{
  "d_model": 96,
  "vocab_size": 2048,
  "init_std_o": 0.0128,
  "optimizer": "adam_variant",
  "beta2": 0.98
}
Each number is 128 + 32 x the weight over its row's rms, rounded and kept within 0 to 255. Layers, rows and columns count from 0. Numbers have three digits each. The size before them is the row's rms in percent of the matrix's.

# layer 2 attention query, 96x96, rms 0.085, rows 0-40, columns 0-95
106:130125081112091107144109090104091128110112063166094153168177108164142124131114117145091089029167134161120196101106082108142171103138133195158139156104151157133101127143082118146060187120131150123152132115106109094146082121142119114153156152144087091196138096143142080169149115185109178151
129:054123131145157135078181104096206164090058163173103175161147136143086114151153103142105160138080088122145109116102148104154123067098134133147136141140144091148171123055084145133161127116123170110151065144113097158173133170140128138131157187165095121082137099128188128131154073136151127091
126:161145078111100107169128095152086122108099100162050138187132119181146104185088110138086069086156128152174185116087093115169118095123077121156133164128136117144113162151104134109114178117145173100189107153099099127108085131151147131144113150157116071191159058147125093182131139153100130165
121:054157111214126167063138111094168163106139162155095188140151121125078106134117100133123135177088098123129102116093176159120117100076126108134125157141100098160159139087095135122163137148114159146164104145094124156159096159179129146078213178160107133074167154109137116150162104152169075108
140:149106150082168124128112153127086095147144134107218041083096109088157140097197192112133103142126147123065098149175094147117141148149163139113131109104158169094106130117179100138084103099143096119059160105190157112118129117115126091162073073119159182101098141113142138093124140106159143151
109:186134107087096044206100109163095116115151093130148084123104152162195155121116158138099112065177140186119167126145115094162188161123132138123138116134185143079048124180128106086125154116156118110122197136139111109136141088073131129125086089131129126156093136171129085130145169134110138149
147:190135107118131099183098101151106133097124077136078125153111180188174071159099089108071089096157111173141176096082146123191152110153114071162165144156132117155098109136147121092112144133109171136157104158060095147117087183135161120145102172154143100146120089156110081160119150168091118167
112:121149056137075141156093082130180118109134158096081170137131171169133119127082150120068115125089098186117166149097193112139143137096076109137146143133134098146131171130064141117189168172116155149188169161084103132115120125120144155088189168107126145112193137145140082137095143166096090092
090:096133143179122169081112085080161125137079185137111140146149114145081102127118135112163098192032136079134157122059189165098116115105085102128137182112124083183173189128069152167162147142136095137154117153117141145164122133147162122110153177106147110102166118097145137143084128171103097111
143:131089153123116153098151203084088099173137132136138078110081072105100120117159113127145161107093176084151141162122108153083108133151165176109092079090122144122158118090152105168110106135167087117067076084169187084150168125176136090149118093119160163142113123088150205084128130141160167120
134:138167099131102086146120061166176099086134131146133152147153179173143140163088151082109083149148099175127136095104168111168138119129102074151177171155153096158109095156061125089181175148112151139167166164092089149171115141097158162115150167143093109098148114158121047179160144154103103106
159:111100154087153167092130171085117124174122105103147084105094070093088124089164147142162195100087176081111092172158112136084110139134141160094089094086099156097151163099152121162090097116181107104099117095184180112124146099116109093157154085112170165094079179092129161080100142123151152132
075:091123138092121139167159133113119140174092124106103124111112099140067131099077110156131127164048104086103129196046084145101139109135109097110094121162116131099201168124188147139115096120173088141138115122186167089185127148206118113162112134166185100086137141155136124116069115123150121151
097:111116165157120119102075198083094149153139115102149107094074123124091093095165165152139112130084154093104166114120158156075107155157184132070063083125080164135147160103146127183105168149149080112094126101127163115160181137182111067128123150066126117094142138083105170077121117142146170148
084:146155171115198141139106122146205131106128090164147164125147090089118064063135124091108151127144113194159101182151078106207117095069130149130094102145109113090089139096176156120145113122171167167130099074138122164049087123117120131144131135137154128134103149147099125134126137082062101142
081:086139123088149128131133124163163121142101168106093072127129073155119229155160169082082076123141140119139125133075105133110107169111093119090114156147143112076164152160147109118125102110143189095125166179173158137199080151142172147152138077156134103133147100095173100162167164076128118082
069:103115127111158147173199137111128153112188107122068149149186142110127181140142101148132188095191092095187066113162108107132095124127038142132154150132127163113127137115107156110091087119096141098132115115143126123138217087133104171123105119154067145139047180100137145139121161138117099130
055:094119155143170139096120131156092116144061121131145150123152087134134031129172141121124108171085159089105142102091111163152142123096107149133074136127121130166158175109131085160140089086141129128103067111124146139102074180128139102121167145126164129169181093071152150163028100121057145151
069:087128163099139115107151139128143148124153103113111103113133137098136176209154145103067131156158087126181136125131189148098133138148111120115113088132114063127132156130076173170140112129090168154169110139156109105209145105143127118117120103157099160088113055172187157112119047150202175089
083:086118186118190103139168113165130119108140081152152115123198125124113174176184155079139136160200108123089099080177087133122100140146119122132141162140175123132095103117087090136117109096110104066121157098172123146178140119042147159111146124141064133097158124104138116187171092084152153109
080:087118155102119119100082135175139140117115123113118170105089156129172130159151144151001090154110125112215129179081161183115111190136099124062116112114155141111148151131079109145130186129104180105109173159104140124109181166153148094163118101112090121142107139140112101100110153179143114095
062:128112144160165121095154113087136129139116160149147104148136081091098148164166099106208076156099105062104102123100078196122114060160155111146124171126111093153190116114165151136097089096205183167139116111176137170123094139155129125140120143149153065103130069126154140145110106082093117169
066:147104142144185168130100109099150173119145174115109116122128112084151155110145097126184179139166111137178084092137134087143118132140082171148151151101151177118105110120162129084069150081096223108185103143077126149067114159126080126111112095113126130165095196140083133134202147107089112116
064:137128153204103187046046111117139160132117200121141139139075098103104176137142128152171049122114131105167122090095181170143079152149129119107128139128125104142115185158085140119096166121125161102146153154123151202093145131153146087125082117126155062122119123098136118104170177131127106121
072:103101072131096106192189091135145134154143127118110076153145131133128201166134126109191139098150126104076093132163085172106119106162088085157165144134148120122139114140114133107137075126168170116163162129161141152176128075034119172101144083139130151081082134126170074166192140105117108123
064:141118128178138151076158091150070123135111174125122132152155150102149138198170146154128096118110161070096062106107123176103183113147112152129164210100125114162180124162038107136140095129111098109076142143121144133038154105111148142136171115122157143139112099140185134099068157138141108148
074:170134092138123153139143127092100077139108171163141116155125130125110093074061101118211111147099149181084134142174063093141186060119118161225110126122149137161143125138184112120126103123114061124078095090128094084105098123122116143132125172137161116173156117137165170117081114116110131163
067:186176100066147139121112161034163059124173139185135139152132131128137156087122074134125165053121137125157116143135101070140150100118134178130199135082098142103131098124175133142125127132130157137177125154145090083114111115191118158154131149112121125160093152108078174098092167103094084156
065:107148121132154077165134125166115165128106067154158145099141109155105082114099151102122150141137111127026140123065132113129153072183188083097100132166106128088122104127205172113123140112125123210123146129135156121155073173136136102122130132196162109064151128159121090150166119085147129172
084:152080110144044131173125148042117122135161135112076119162093171150132141128091062165215150083051143134108195097117172152109135077172149103185113082102104131159155156126133174141134110147131136164135090098097113100142165100136092118101127146129139146108087145135143129119101139177132155150
074:144158144177167076135126091156155130108189099145180103104179139118096097129161157094118106147186115160120104074193104094155112112091164129078117158156115112120058065148105136119144161169172125116108174101157131162104194089059124135104152152089122116071132147125127106139201133089124105122
074:123132113085080137151145149158109090147106092153143146149093119164200101144126142101128196075082141114085114192162157150125200133142110115171142115100151151135175146107059079095172081106149115158152107138104134100138093146076125116122144143124136230142117142128142107135043077145095126138
151:147120178110071130132110164169093076141138103109172071091073128121189109083145190131171154121129187103138141159176108179101152137171140113087121089119122177114075108163211124127078126144151120119104144086124162117112136117123153097119056076125157156143083185110099141083099127119127112147
135:173100110078089159178128132118058122099103121101112103160131109183245088124160089125125120113126122139113161154123088164146080145150147109109088131095155161127115176134113116155126170133191129122105154121128147076104125098170146124187100134062098089174148089180063104131124123143108144172
148:215087150088090093148135156147074105099113127087120045156098111146202102143180120142128143117121137118123141186166107122116100182166178123078136106085140182116101169170136107150093131110165099151105169127125141080113136086155143127179085102062136132166117114132065142112106107139137161156
113:134144083141102117170171088129116121054116085127062155166133154180130127187097074144082096127119096147140151147099124066145118143099100114149130137154161122133145148140078123098176187125091108159181144142085084116102124118157165201124173160146056107154166084181144093150144120165171136117
101:076178098169143123124083085142165137154162128189115224137128147119049145140053113125127109141128125117130130099085151118137157073113071120157136146194122071166146083115125127107177135135096116124177109133121100173134098157129147143075175179157138116110159153129187098150129132122105077090
121:115108165130148127087107160111106127179158153137191084067126098083126128088156153151157152156124158113112114129146111198095120127159161157102095104095102151099114147115171083173104075106173091120070126109200170133137144115132129054154114074102174155099100215089105157102131106093141121141
124:158086167113150161073137157123128097129118120118170087100102104093141113079181168160181150147092171082113102175162108154088084161170189198082114107083091121107115151124157114181072092107161104114090112122141153124116135138134103089154139117085180114109105134100112170081062112095153172139
095:100105143123114139107105156120064144188158128121135097065074097092169117120139107163132111127101156140104111157152107158106089141111189134134070090067132189106139183158131082156116121128161105130094165107186170096148143091135146070192083050113164138147117156132077138092175126128137145173
096:102178099125092126188108080126134137101121106155085172146114192164146124161095123121097127121134091161154123088106144097145130107115068050182138162195176149176140112146117137081180173147070140137172104121084095138154103127097126175097114151142078112130127134209154084163138159148116089141
# layer 2 attention key, 96x96, rms 0.0861, rows 0-39, columns 0-95
092:118032116105139133109125143124137129179074125116163159081118081121184105123136138137171144116120129127131137114149119154142127139091176166097140090084087119147118170122155116162092115090156144100121114108145208132070125113040088092171115054094147123143155142196090134125132150175090160185
083:136153184153085133127131072083127158122158102143131095085182057077092110117050126126158108135147160073087135135108112127116163171149142142084151133137109107144102123159170109142112105086142088177087140114147139140139126080129121108080107131122111171165105243068125101133157171126164101165
081:114075130084079087136133092078127140135098181175189129066180060118107112087119177149146128163063161125094149120107137123138140162156147196087185130080159118085138190104151168173080090133136143160129170120153151146115101111157090078134143101127098191139138114139114143136131143109089121139
108:140180172158111118109211094146123111087142137195085109153140119160105141138123120106112077161121128152148107116082133122164155151149095121114117181156155113124133087111095164101115143158139150155143146142099053160118110117120197165121092190190069185134098051081139117167132146099090118080
111:122098063077148148129077156112123108207100144129147182061120140106192082120090120173159199098118139144151135132182106147147097109114126131150146076122108125144123174134171141131143118117146126125146107105161195089100113136086040110157105086089167084123140174185109103090129133109138127164
090:141135132120123096150120129089150137114091116137218104097158063105104183106080154121165124085095150153074167146140147119095133120111183192057155114103178146035139144151162109156113093119156123140134132121136134141123126083153076084128167100148078142175161131087103117118166118127156164195
111:165168125176123149100163094150149073099115158181125137177114140138134115128128134115090064143125130128172108099136138105183145143109077101125090185157123090163129117097060154085164127125137188145147124152086088145101103140131173172117122209166049150141097088128128106170162169119070092098
092:164169150192110122118149104130133161099178147126103090183122106176121178124151052095097104191117086113075119123087122128097145166152180092100125196157120131126099073161091126109101138124128134104106155150081066176130131121139190166064114169147124148151121106092100152184161126167117139106
070:114061122109130131083116114105130174139130199116159128074195115152122127059142109153126138160091131081080147154157113180069149107171174138113167124070096118111117140078179133145119113130147060139142111091181173111170089104105154086132162087097194111122182161112119157125128142144091120140
105:117098126099132139136110151092100120164104133124150139087126133079144099104099132133166145023086163176121137176131130115102083086122135183151133057083138165105145185126163131158106143128151100120102116129155191057124151126162101067170125095102143098133152175137121106059121097119193135187
086:135120136170095076070167092134174164099165205079137104137179126185075167134159125111076084216129081075138138112147099119135175143133155110105151173147130080142107110121111127109139111131097135140155103135139114172173110140108189150090175134135128140146154095104133157171148155131055119087
183:097109127103159112101131182113116147150089090131172114083147107084093166084161156165137157085100172140118152171139116151064119102133154173091130072070105135086144168115189117177085110118165098128123114107179193090121121089147105072172152096125158132099137142136120188065112083131128151176
101:086086113141157113144137142114140163129108104165140143109167086082068175079124124135151148135066170139107126133085166144075117097085107166100126117084111102105142163101199175150083119127132093170139131099161212121132113113172139085165177093134115098090191152124137158095075071163142152157
068:153142171121122118178109136111150091144091105135112163125120137060151092133105076112171154100102074209120133138099185125158122103053066132153117059115131129145165171177103117136155153128123162070106087136094157075182176134174112130155125104178107134130126132176116100099154138145199145118
088:113124108129132120105067152172100114143119092151133106161098167162137194098165072157122197156096149152166126154166131050143179154179105102164126140137166145110113080091139154152162081145077065117150122137169076097082108110136066146131138142145124157093117109157137134105104090064074105154
089:135103092123149140149177083129085152150155131139099149126146125157155111167068181169189163149175145068122105085106103153126089089105180120148156116147152128118152106127139122107069188112168046166170153133079112124126074148084080103134155124132131061157158149124157116174159069168135146101
103:124103151130188081054120144187116141109129103150115099144146098152093112130179174141171132160153163082138092121142109132121095137096182122085112095136104117159136081121083101154091134118148124102094117104206145128179145130156139135164167121161169146167103042128197198119099100082080133131
074:137110073119058176175107124119055119183147176172138143134098174149198081078108098152098141084109127178151153124148156106138166167193088113148116156107165140140087123117144168083163149171107057133146140134102096104125103134079135119107103136068100116099134174150122073118160117140113106111
097:119078113113121112169103118168099161125188191090138135120111195113130120133112178125181106087147096106113128102102111167141070107122187141174137143144181135135134146096082115117121166121086137115075157141146113123189167153136117122154096094064110084183139152100168066150118140041177104109
075:117067108092088086081095139133122151163182177125156119095164105194136124121160173149154134169154083066139146137144118159132090135192194107112132127129131119117113141096111081102128144102141061151157121119180146109215120152092147144167147067096127144166123097105147163120169109090094130064
093:122110119133160173115143054104095174131108126146076148164152125111129097141159076144126163151092105134117078132085159105108088093090133124180178075122133098199161109156082153190145089145111139165065128165106146080146081091179073142136158134145114101138128139125200151120133108118189143082
102:127122102142088120169101128140091141146119138119130162091122153121164083122030104137102133109163143166147155117100099136183162159141065140176120164154166130110110146141181144065152172168110090192193102094100121132127107139091120116112126128085119095086213161171134043153124149119124109159
082:131168114131179221088087158114119100107111036112141139162126127134161131136155178110075107109152200090159135154136092158110162139151071106119152107120089141147160071148144059179142079114115130173090105137098127152134061140136078165114160153145139109120097094119136178121159171124101134135
078:096159132193168126114126092151124143125093097103085159137154134126159061088072114155080170135169117105146154147125098132184195092113058143136172063157162131133125111144150125155174130140142143095118111075078109078107088112108054140113164144143159111116172144154166093109180196131131113109
077:115153136195157068060160163155151157117094115136156090096169100133097135183117165113145126139209161083138136124102075175123113140115160144059100147136117111087137165157137089087065148121170095153195119124132166160138102116146115107132121109122139109140186053105158143110111093139082151174
073:123119096116086155117142119093120101127160106137120124105108132176153057163106134110055168053156122142138148089187124156109167192145132162134152131110114168137124173164138163105138154168123136153149087076105114162076131130088114116072107168058134152143134146077165115180113209166145113183
086:153162128108098139130131139133150074126118133127171106131108081158172186107142081123110081083071146163117141153213151139108155120202112144085081182121097165082088119113192135087159083167130133139140150115150111158071172136105207125116079125114118160098100142085077127117143152158128102158
075:146136173084154113117159105128135122088142099090116129127094103124094051153103145156137099142114155136102114143100088078146075158075169132173135131180128163144122122134116142132087146106131154106131120174167130192158170101077159085133138150176176146098090113222084164155034105129103127171
078:114141124171098132179092150145164110115118120114149138154138138074099137131141132082042160136092132123177128126124161112166164129093029111095116131101128084147140178121191181163165124070090136130158101153120162109098110153166105145098189138115062090084181152158121109120085111120068152141
079:141196165204151109115129131139133120114087153077134111118108116095095101083098122119129037102162158158089134181081108184157136135087138128081078160140131086088110163169119086131112140121155191122090115130154135122156175115190192126136116157149130104133185107129086112088113152114126115197
099:125105171087086083093114158141189095128132102120152087109110121176117182127175126138162191174132095090122145136180131106104126158164140142097128119126113156103149158122105127137128097122124099066147084071156116120135143126139101146133133083170139229164103065086141218131134172093079145101
076:119157068133082140131162140078079150141171177116129111111134152085091147129148150137074053098131138225126165108058060127105155158140154124114117140099131104163089132146162134108115148137128134155152146144146166135123146079071204129119076159077134126074125148119074117110151092162121114173
094:101109093091142084136113116143091141126105144087150142155157111070149125157166139097146078122179159108155096133166081146093076153102154188110113103083119081162128182130122105155124113125174158135082118098118161074138168143163143082201121089086125081180107068178106157117146184169132166160
131:092095112088101190130099116092084182103154131095166133064136087098160155118131118148178175087102169090111147176143060134076112092148152166093134118116146153132114145155147136154115145103165112141057146106150155101160138094157112087127097114062153144184102178150144103077122107173142144193
120:110094136087127157170110114096118168072153085143150126123136092093130175114123135117175147138124165094108158121136066111067123135127153163096154115066160150079122174162146139154114095073120089140088152128148139074136145093143119086126104093058153169181142163131133136096166134201169200188
102:205154173165068124125155133117173093118154126183089116117080166177107191116120091161088119088111114165118135128106169081145186130133113097167108161171126156097120064138080118106118142155065105106180123152103080159134102135093117188063146141149095185130112150082145111145136137115135115099
086:132178102165133089080162154163137075193123172137102128126127163170101122136134119172071118088147126124139118147123178145156142115124114103172106130191090095157126090079103111107145196191172128097154111138122118145117091182117136160148140139169093067064122140119146124141097136066082057076
117:083099116122152169151079125108085171125129126103166120097175082055168128126142142106189118086110153097107151164138107166095092120110167177063139088067140137119135164134172125140142120082176130150089171100171171081130183088176138052147134088106147131151134143126112146085145116169155151166
127:093080160106140127133121117093105177144116110113141115101157096055153157105166147133175133099128184089111143172158083135070132138141167190102150104074126168087096161132144143163099098083207103150088134122151161075111136122173124077149134074054115123137095134135107144102128145172177163169
087:116115124147125157187064092094113175092168040136127121141135112092165129127092121064197125130122115136102132110128125155147073088112130133083152116079162125135154143194162137119120083084105171175119177103128149136135200047139106066106124145126159177170146135146134119142142123171151148168
# layer 2 attention value, 96x96, rms 0.0795, rows 0-31, columns 0-95
137:148133059158098122120098142139108121123135086123124080127148166112213134099200157163096082160148128104110107131083171179150119144051177120075128143113127186086123153162117067127094144066111130137095168148139140138113100135135122113143077110127111158058069132106134113138201092133163116140
135:046127134147079079131175090139131138150184155118117166093156103110131178137116107137164195135147138069130060123121142148088151177166103135106120114117126127159127119089109160135142072194121116131077218199105126108133085175148125134099158149133129161117144170124106141119147144202106097098
133:066126147127088123167145098190131127111108135171127121131099123112117149139117087147177164134108142055219100123166040120104135086133128106198199112128126121116194121090134173127121136134145141160127137217121126130109124188147155140117086147102038138161122137105132149132148133147118152121
137:167148174120094103039173163114177068153118133149136155081119101134094147171108122112116146121153120145150126120153108101115123236124128144138053130130090129135177136099109135095156093140087136053132068180154127122130134132107170150138182129137160111119178105110080190107166088157136124117
121:121110162090185098106125140123135041119126145098140143161148187149192168121142169149094147157134149164119156088122148191108156090081165151163155107120105126121163113106074190154175108143088130049120147095113127085122117081176061146132168111119079137100139086148091144112114099139163172112
161:106139161150064146068106143133101092141136145138129127102151135106182109140071175112158153170208135071060073141090117176141181165181134151137119122139101098171086129147172152126147113196129122204115113104101122115125155047077083114108129122115082114155112119148171136136133123103142144108
141:150142104139144052082173205058144094154171168089118109118111133120119091092122136094118125127159113128171116137098122159117110152122146133071071143120100149172121129183131046098137085138090190099150057074135132125151171109159131117139147143126165148160157146138203137109114093115108071123
129:053131145128179149145088124136109049094145155111143128116176123111169113163118139138120143141151146087130172110093080180094158149112144163167081123117167115083212114156098112152153098163167123178123122145143112117140076168089104128117108130142152154103215109183096143124066058123138155123
133:133111098108167141173117100113120165113108160143109135137121139135138125140158120151118125096016126204077236102073093101122147043104113155128167156127161156080176121147085119136128129111127120100156195143136130138063141139190138139125141090117100128114165105145122110147088131082156144147
126:087148092138183139151094092169127157122120094125152140117169124124130098137139074179077124094108126131140198124109119140123114100107102130121214120102168158091169124125115061149140139183163148153152163195150128133138042187135121128126055124126173104047194131109103145127113123108124117142
138:176159154101073178152116090092154119137122086171149105147158142157088153108112124160170045091180143080101198119063157163133148079131093141081149126141177072102123093089119165126127135170170098122149111120113115081182126057110139121134178116158158151128104108125125148154114173175103126121
131:139141197120112116170124126136141106119099130132134151143124165116090181146090079159156106089102146193145143080090152124129121125098102127140141110132051153150145109092119239122153133127111145126184123071108129134069065079164137127153087141172068115133137119168096086101146214152134117138
130:098123150145140100154162134161102157146121206103105119117063126121140129103110084158163171118051120158141103133119079160125152152143147117148081151132088157115154141144127094110088130118124120198120162172124135136046171197215150131120143129111125077100171145134111093131034135155098095128
132:103110051131204102160102107237099093120109144073126145128091130127150124173158124162101215140123141107118116116197092105135136172091141133190125108115159121110143159124100122159153135112112130147109208166150125128126096197115067136115090109107139090147135117136081117125129106077117148118
132:150131131139068106191140129171117109135145127142097127136056158136113184136125061180165102096129125091165080130190066164118113068136124083177195113139134142124163125080120143127117148133144148131086163237130127116099138169138138149136105144117071119128078148117087113112118194127116101133
139:142121058144062140228129150124139112142152131104123213109144149128090102144080108144138095090109105083151110156143074170115096092166075124124178123122142127169195140086141106133138141181149164140162099136125127117147149120079140133159097146125161106128150163154141112116046167134079063139
150:079106198115164133204117101114126146128135194075133147108147067133083147142107090088173172129156143076128138116162133090107153186192114150167081129114198085102159123117120156161111133134143089160102185173123123126155097163087122118101107117125175161134166140134089141138107152183083169118
114:169132085127070114144176167091129082131171120140136165138161174118126105045127144150090109153137099133151127174136139156119157097132118142081168130105136151180115137133122087132116041151126140105181120082121129102161182069133104122149114128116119150174123144180221128125064156129101062090
114:199130106124170121154120133135138109131135126137129093136066142147102140151160141158119089086074125113066215133105106118136138102137150153092063152125212129072156126124090023132101134143165119117130136113123122135141166154097121130133137092135214121142095108139094130136060194085101126118
136:110119202097094161085096115113127174121162099219122059127103107123149134115144160084138121163191143046087104154126181119130160120183147129116106134136193107103056120144154114144113143147145107127060135117112129139155144098085124113105133123121149157110060147093202165125164137130144155123
129:068102113081158170109103125133127095112124132176134146137138073118073161140122156101151169170173151121116083127169130055138134165109139139191001121140141088143120106124134201138130137122107129123117143102172124136153123095090110123113139131122090141180099114151170167140129104040177156118
135:135146112167086167143106075114116169120071114161168083093174090129159094165107122170140170101189112225119162106094125129123164199104120170131135119132146089108086140159144189132145136118111092201153098137130115105131083099071117111108145124124129150123177121161095106156157068122179164134
128:096106144116151097131124164096157096121167130100094183145181173100136105077200118123087164173142132049171123125134106123100141113126162119147149141092136169107176104097114093161145083138121184125117083189139120110147139198145107144121082123069065180147110144129174198123093142141087133100
121:115120137125102134137151131095127132091139151233123120100168119101147088180160158097088138125165114194167190119148085119081155135116113150151141127129120141090146132125126213153166097071110139110133145064138126136076113116101134136108123131134099122149136115153202125135182029084178168134
157:071109151107165120118142163166126093131114187088147203111106100106106075141081148125136161155114144099127079138174090119135125214134122140185043123112097109160167131082145156133138138186141122169147096106158127143135136152115113122141093144122171070147197109165125138111060091118066115122
151:141128095148077154113116170149119097156137139109129175094132149133130118143068174153143102139125090137058055145118093179160111128125129135154039131142091102157172146104165153112121143160142122172146136046137131131122153077075103124158105128181172061110110120170115085132044117108111080130
156:099122107125127149116111135188117121149121126170103164140049148098139202123085135193145122154086169103070038144075161133156101139079124115147045126137076155144157134134132103104096166152110126191124174154108133164073073101159119120145092140130084084139101127128088114121125143129153093142
149:187122125101157139133118135075161105142170099132126167113145117113109138153125147096111175113136133138039194139128141076112132152173087169130131120115211106147107136153108102139141075202089113089135199101135116128176122052078065136110168092120152170121158114122165172123142168102154137117
145:169096124089066139121146172065182111142126097164087152145171152127163133111145173071167157192133133073107074133101142059133100140143125130170179138124136115135142119099172187120118125156103141109128135168100127089138115092099104135130100106102066162110059099094149212152139147153123181128
137:136136143135083117127092139189132096165091145119123170102089147144159154162057133159150113129078136136046085119048109155167107186148106150162085144133086132131159141153113092095125169183101137168150165157104131133085105091118123120138109118139084067068126106123044117142158174173132127137
137:118112118091133135084154159193179119125113113122133171121128124128095101136130127139083134163080116065146100155195144047153091142124146102150122134116084149115194133057129117108133160117124119074124116175168139143127170208133157150158094128130142033085109128072131176106157084111085127127
120:141116044161121138180120130127127123091110088183117132137203150131146109141179160132119143135096097125195174114067093123089102084118148122156237133127124157088182139112152166148135126068134154152141135166113127112098076191113128141118082122115079134099103116126093154157095078105145161151
# layer 2 attention output (transposed), 96x96, rms 0.0841, rows 0-31, columns 0-95
092:087202151135171131108153107142041064115072066142118129113121159116173110133141100137113166164113140168087080198120111101123164063152158103159143134158131068078148146152095143184068105097105112161116132147159150111127081133128165151129119147157119110127114119112179125156121176099152129189
092:125095096126133154065095087090161165225092165122122137141109126150121116126110121116141086128125151157119147098114137139152128188180158121095172117088114094178143166100177161122133178113144125105113086116065113155053138106107172128097151176126102085090115206095136177106126132172095121181
095:156121076113034175125146134099148104111120115148144150150168183107067141128111099183184132111170095151122125102124161129157130149155152139133134148115078169150104135158131077163166123134128090137180137071098164152106131063048105077092169159107125123099148103102129172122125163120103113210
116:110126103152125114094130160145173173103183093069107159072060128081120119103105120061186165048171126112112169133133153107146153088143090140103151120131131175116101187158123191106151181141089146092159151151093100143158162097157128081136161123106131082164159123107152158128152127121098167079
093:110096114180053182036143123147125154108123113107132103200074119103093133119120133124180094120124134121163132165131156166111081101124143143203128092163168083149143136187129114147160149114135174149083132095136071127106104107150115135159141115092127099167131077169144119116199133097155143056
106:143062082150133055111088112147096150162067172175146102120173178196148094152115152150080130136137175105143155067085179132153109139135192133080128139098105132115129156123084107111120139135108101149067112181122157131132104169141160092110088100111126112142158121088163102145171094171182102093
104:135105147125166108166084131141161140098149137088146130095124102142137145096105157035067118054095186102068101165066094149115102134146174156144134168116137144115162145162118142144130139100115112134055100184184167112109114174162190137163138124086144096081157136114174111120078172136144110115
095:140078123127085101103118118127125150137160099124182160164073171108132089174115080160168126131119152131151142115174189092056110122125206148180117155077140155173119062155135107134162138131086142187135075122128128075112121124116129126129157182115088120124057093136168152111193115103138118077
101:088140149161153140140172170141112145091148145136072160143048109095173152144141098159159099153150081131169120099182088171112111103130081122160109122123133150065166113135169133121144110158093154077142117121094118176112181106157091095145150092175109080163025144172131158100076122094125117137
086:161127119097117120137148131117148104124129081145190131105089193060113127177083099147134140097127104155126170132167112067119116113173139111200173150150178147141107105176197098140138141122119154100088114093162102114074170087074126158126130178136130129150072110128120222137077154097105101113
099:183046111131129073066171077115152090168130179082152139104168135143120140113090129101146137102127141128139131158112080121121130066141122127148123134152113186094117086125158094084063140083146156154143105136112138089165119168153124156151166121255092128158149092141099135106151123149135134117
097:170164100029137125117121105112155116091154100144129123141172108104114138144129221126105102102136104134121068151107125152160110158106150131155156160138196106156087061149129061086151116123135170120119150099151144125124149103127074171143174130107112112164158133179058116119188069129091115175
110:127143148111174130175131149114139116114126186114096130083139126093159122075174115123159100157174143173143137062120112121118145147138122174089133127070089106116145143129134161099126159204084145071127170143118145192064166091099143057134131114109113099060076182130095089120116197117128104170
092:096178121186094191113138135109116154131094127175157091133089141049171108139119121159150141083136153202136164106157197096118116154156106114175148096145142155178135142104108154143139132155184123098093090046120108177102120123097086103089083153058140162123121143130134148106102115100150177088
087:129123111092116150106123113088132122166153160150134148107174150071116172091089130169186148110159080180097141093176137172194122134166140117109100119190087145112115135134148155100135153099159152131194174095114115137079118081054100089090099182101130139099155123085079104108143144100137143209
105:196101136039155094140079106116202077139160121166206132088082144177153129134089195102128099070178115127090144129119097127126103105201114124122152175140113200136095163149157113096102145109113098174144138128113074148136129161108109108127113165138104131107145143128084128145124112115124116182
104:171113125146085144137192127045095144200114187136160173129112123126118101139128075131187108137129159148152117101145161096077136142158136092196169139064100137192111036082123099114130093160113123122139105120083122166101131164103105114113100144116104146125089183146102136131146103181109163116
101:135129159136178131149127113077126066114123164205139078126123122127129136132118118105106090114134171112128113150014111215107049080180130138088144165144150123116160127137154100147100113151113116184053123147105120129122087152151180142158112086169147104108159102149138163154084122090147134161
093:131104145182154099151160091120082166140174152122154133113067088068150119077119100125151143109151110162111157121163098080086132096114076137148118116121114170093163135142178149082077101170125191124171117103155119172110098167176118147135122111242096139137070131138128142093099140063131123128
102:118130070214128077125114136115059145183122206138067158127172102199091106132092105155119136164079152122132169118186115101085153108112166134102119139120071149109157164083096132138111102095131115153148111138144137102085115162128167143106106179194127161148107160078144122138116093158136083146
095:088132108200089113123124158099118144123167166126090123142130098172124108116159117116136159146145172134124089094120165140119115162141183136178138099123131156174112164116046112108166118148167085143103133130133189106143128129133081097045132092134105230159172153066140094122107061141123146076
107:092135124115149118085154117193123131087121076101148160093140179103174101195143107102163188142117135060159119117132118118162099137155151103131168096086154146128123038096144118098160165152093075080141094141082133111209184155117109140111123105119070155155111127134104160152194111149155118115
098:102130087137088099100146129073147126139090136121127108167122118106153177185142064146190099066114155092061126113131142170101119095153170142175150135088159116163141192159149167191123123096167172171126110121110143134108072122102125125092111151124164111092175079107199137150087125078123152174
100:102120134161117163129126163172090132083152122172069202092094145125141095172170139155158140151157088097126116126086165167071074140174091165122113160119061208180152147140090128116145139135085077096153100114087095126125173095126079132135134084136116094135127118128161199144158085144115098130
086:192156099113106064161142121102140114087117143110177121127058121171132107114153149138143086095156179151123147102110205083096110186160165156114132136102167128177088120148071105090140146161143129139125155203153141114116145125104087059135104170070112163075170102132126095123137127144131129058
105:158121182074153055117061111139106102113145127116139077071112116160199109114142188111096098151176140149143134105099136118095148156159095140088115130158150210111122090139079129113091193147125140155146186165129132123158105167155099114110141122159071142136163127121093061122185099103159094107
106:141188089144105076133136083128100131143117140129138087135130099159178090036157157118109101099158150208109120113141148083145123165082121149127126146134137082093119151156086130075128113123140156133066178122182210156069133093092149114109140170159102183104153180097152130138106149129151083154
110:127109154206134107094150120118102129157145174167084137115082060178164113126019101091149123094143126087128150114113130123122139113131112142139158135171182138147145165130147103138134066137145116079112063125114094137151136150164131181156087102141140100169112120140169221111099072133115177102
104:118130109190046112111155133093093120136089151121095082155125099134139157099122112165205067125139133081131126111113140169139146097084077152142124093148074188153151204149117120192127103106154077132125167163139145120196117104140120136133122122153170084158175100118195105130086094144095110162
089:163114123123138141089145064179137133127076167107202090115121151093160141077120176085092109127212139143182138105163158075154164145112076119098144128148146124082082128176081131105153118127098165082128182108153142168145144077112064042132123164143103115138105133118140149145125132153116126171
106:161209074141104122124150169125129110090130110137080124091096124075104081116154099166145108058130109179087174169149147079081179127117108148113109146160106140126084213159125169155128147128161124122155211116146106173102152082127085103098133173100141106161160122164129175135094145124092128114
105:101091113129078177132107135136151100094111074136153108131113138050147125160133131186212105167110077137093108112147080158133135093139082123191128119089097204188140131157191142155134110145077102136195125091089082120152156119119114151136150129147141071134091141112191153129154149091147130139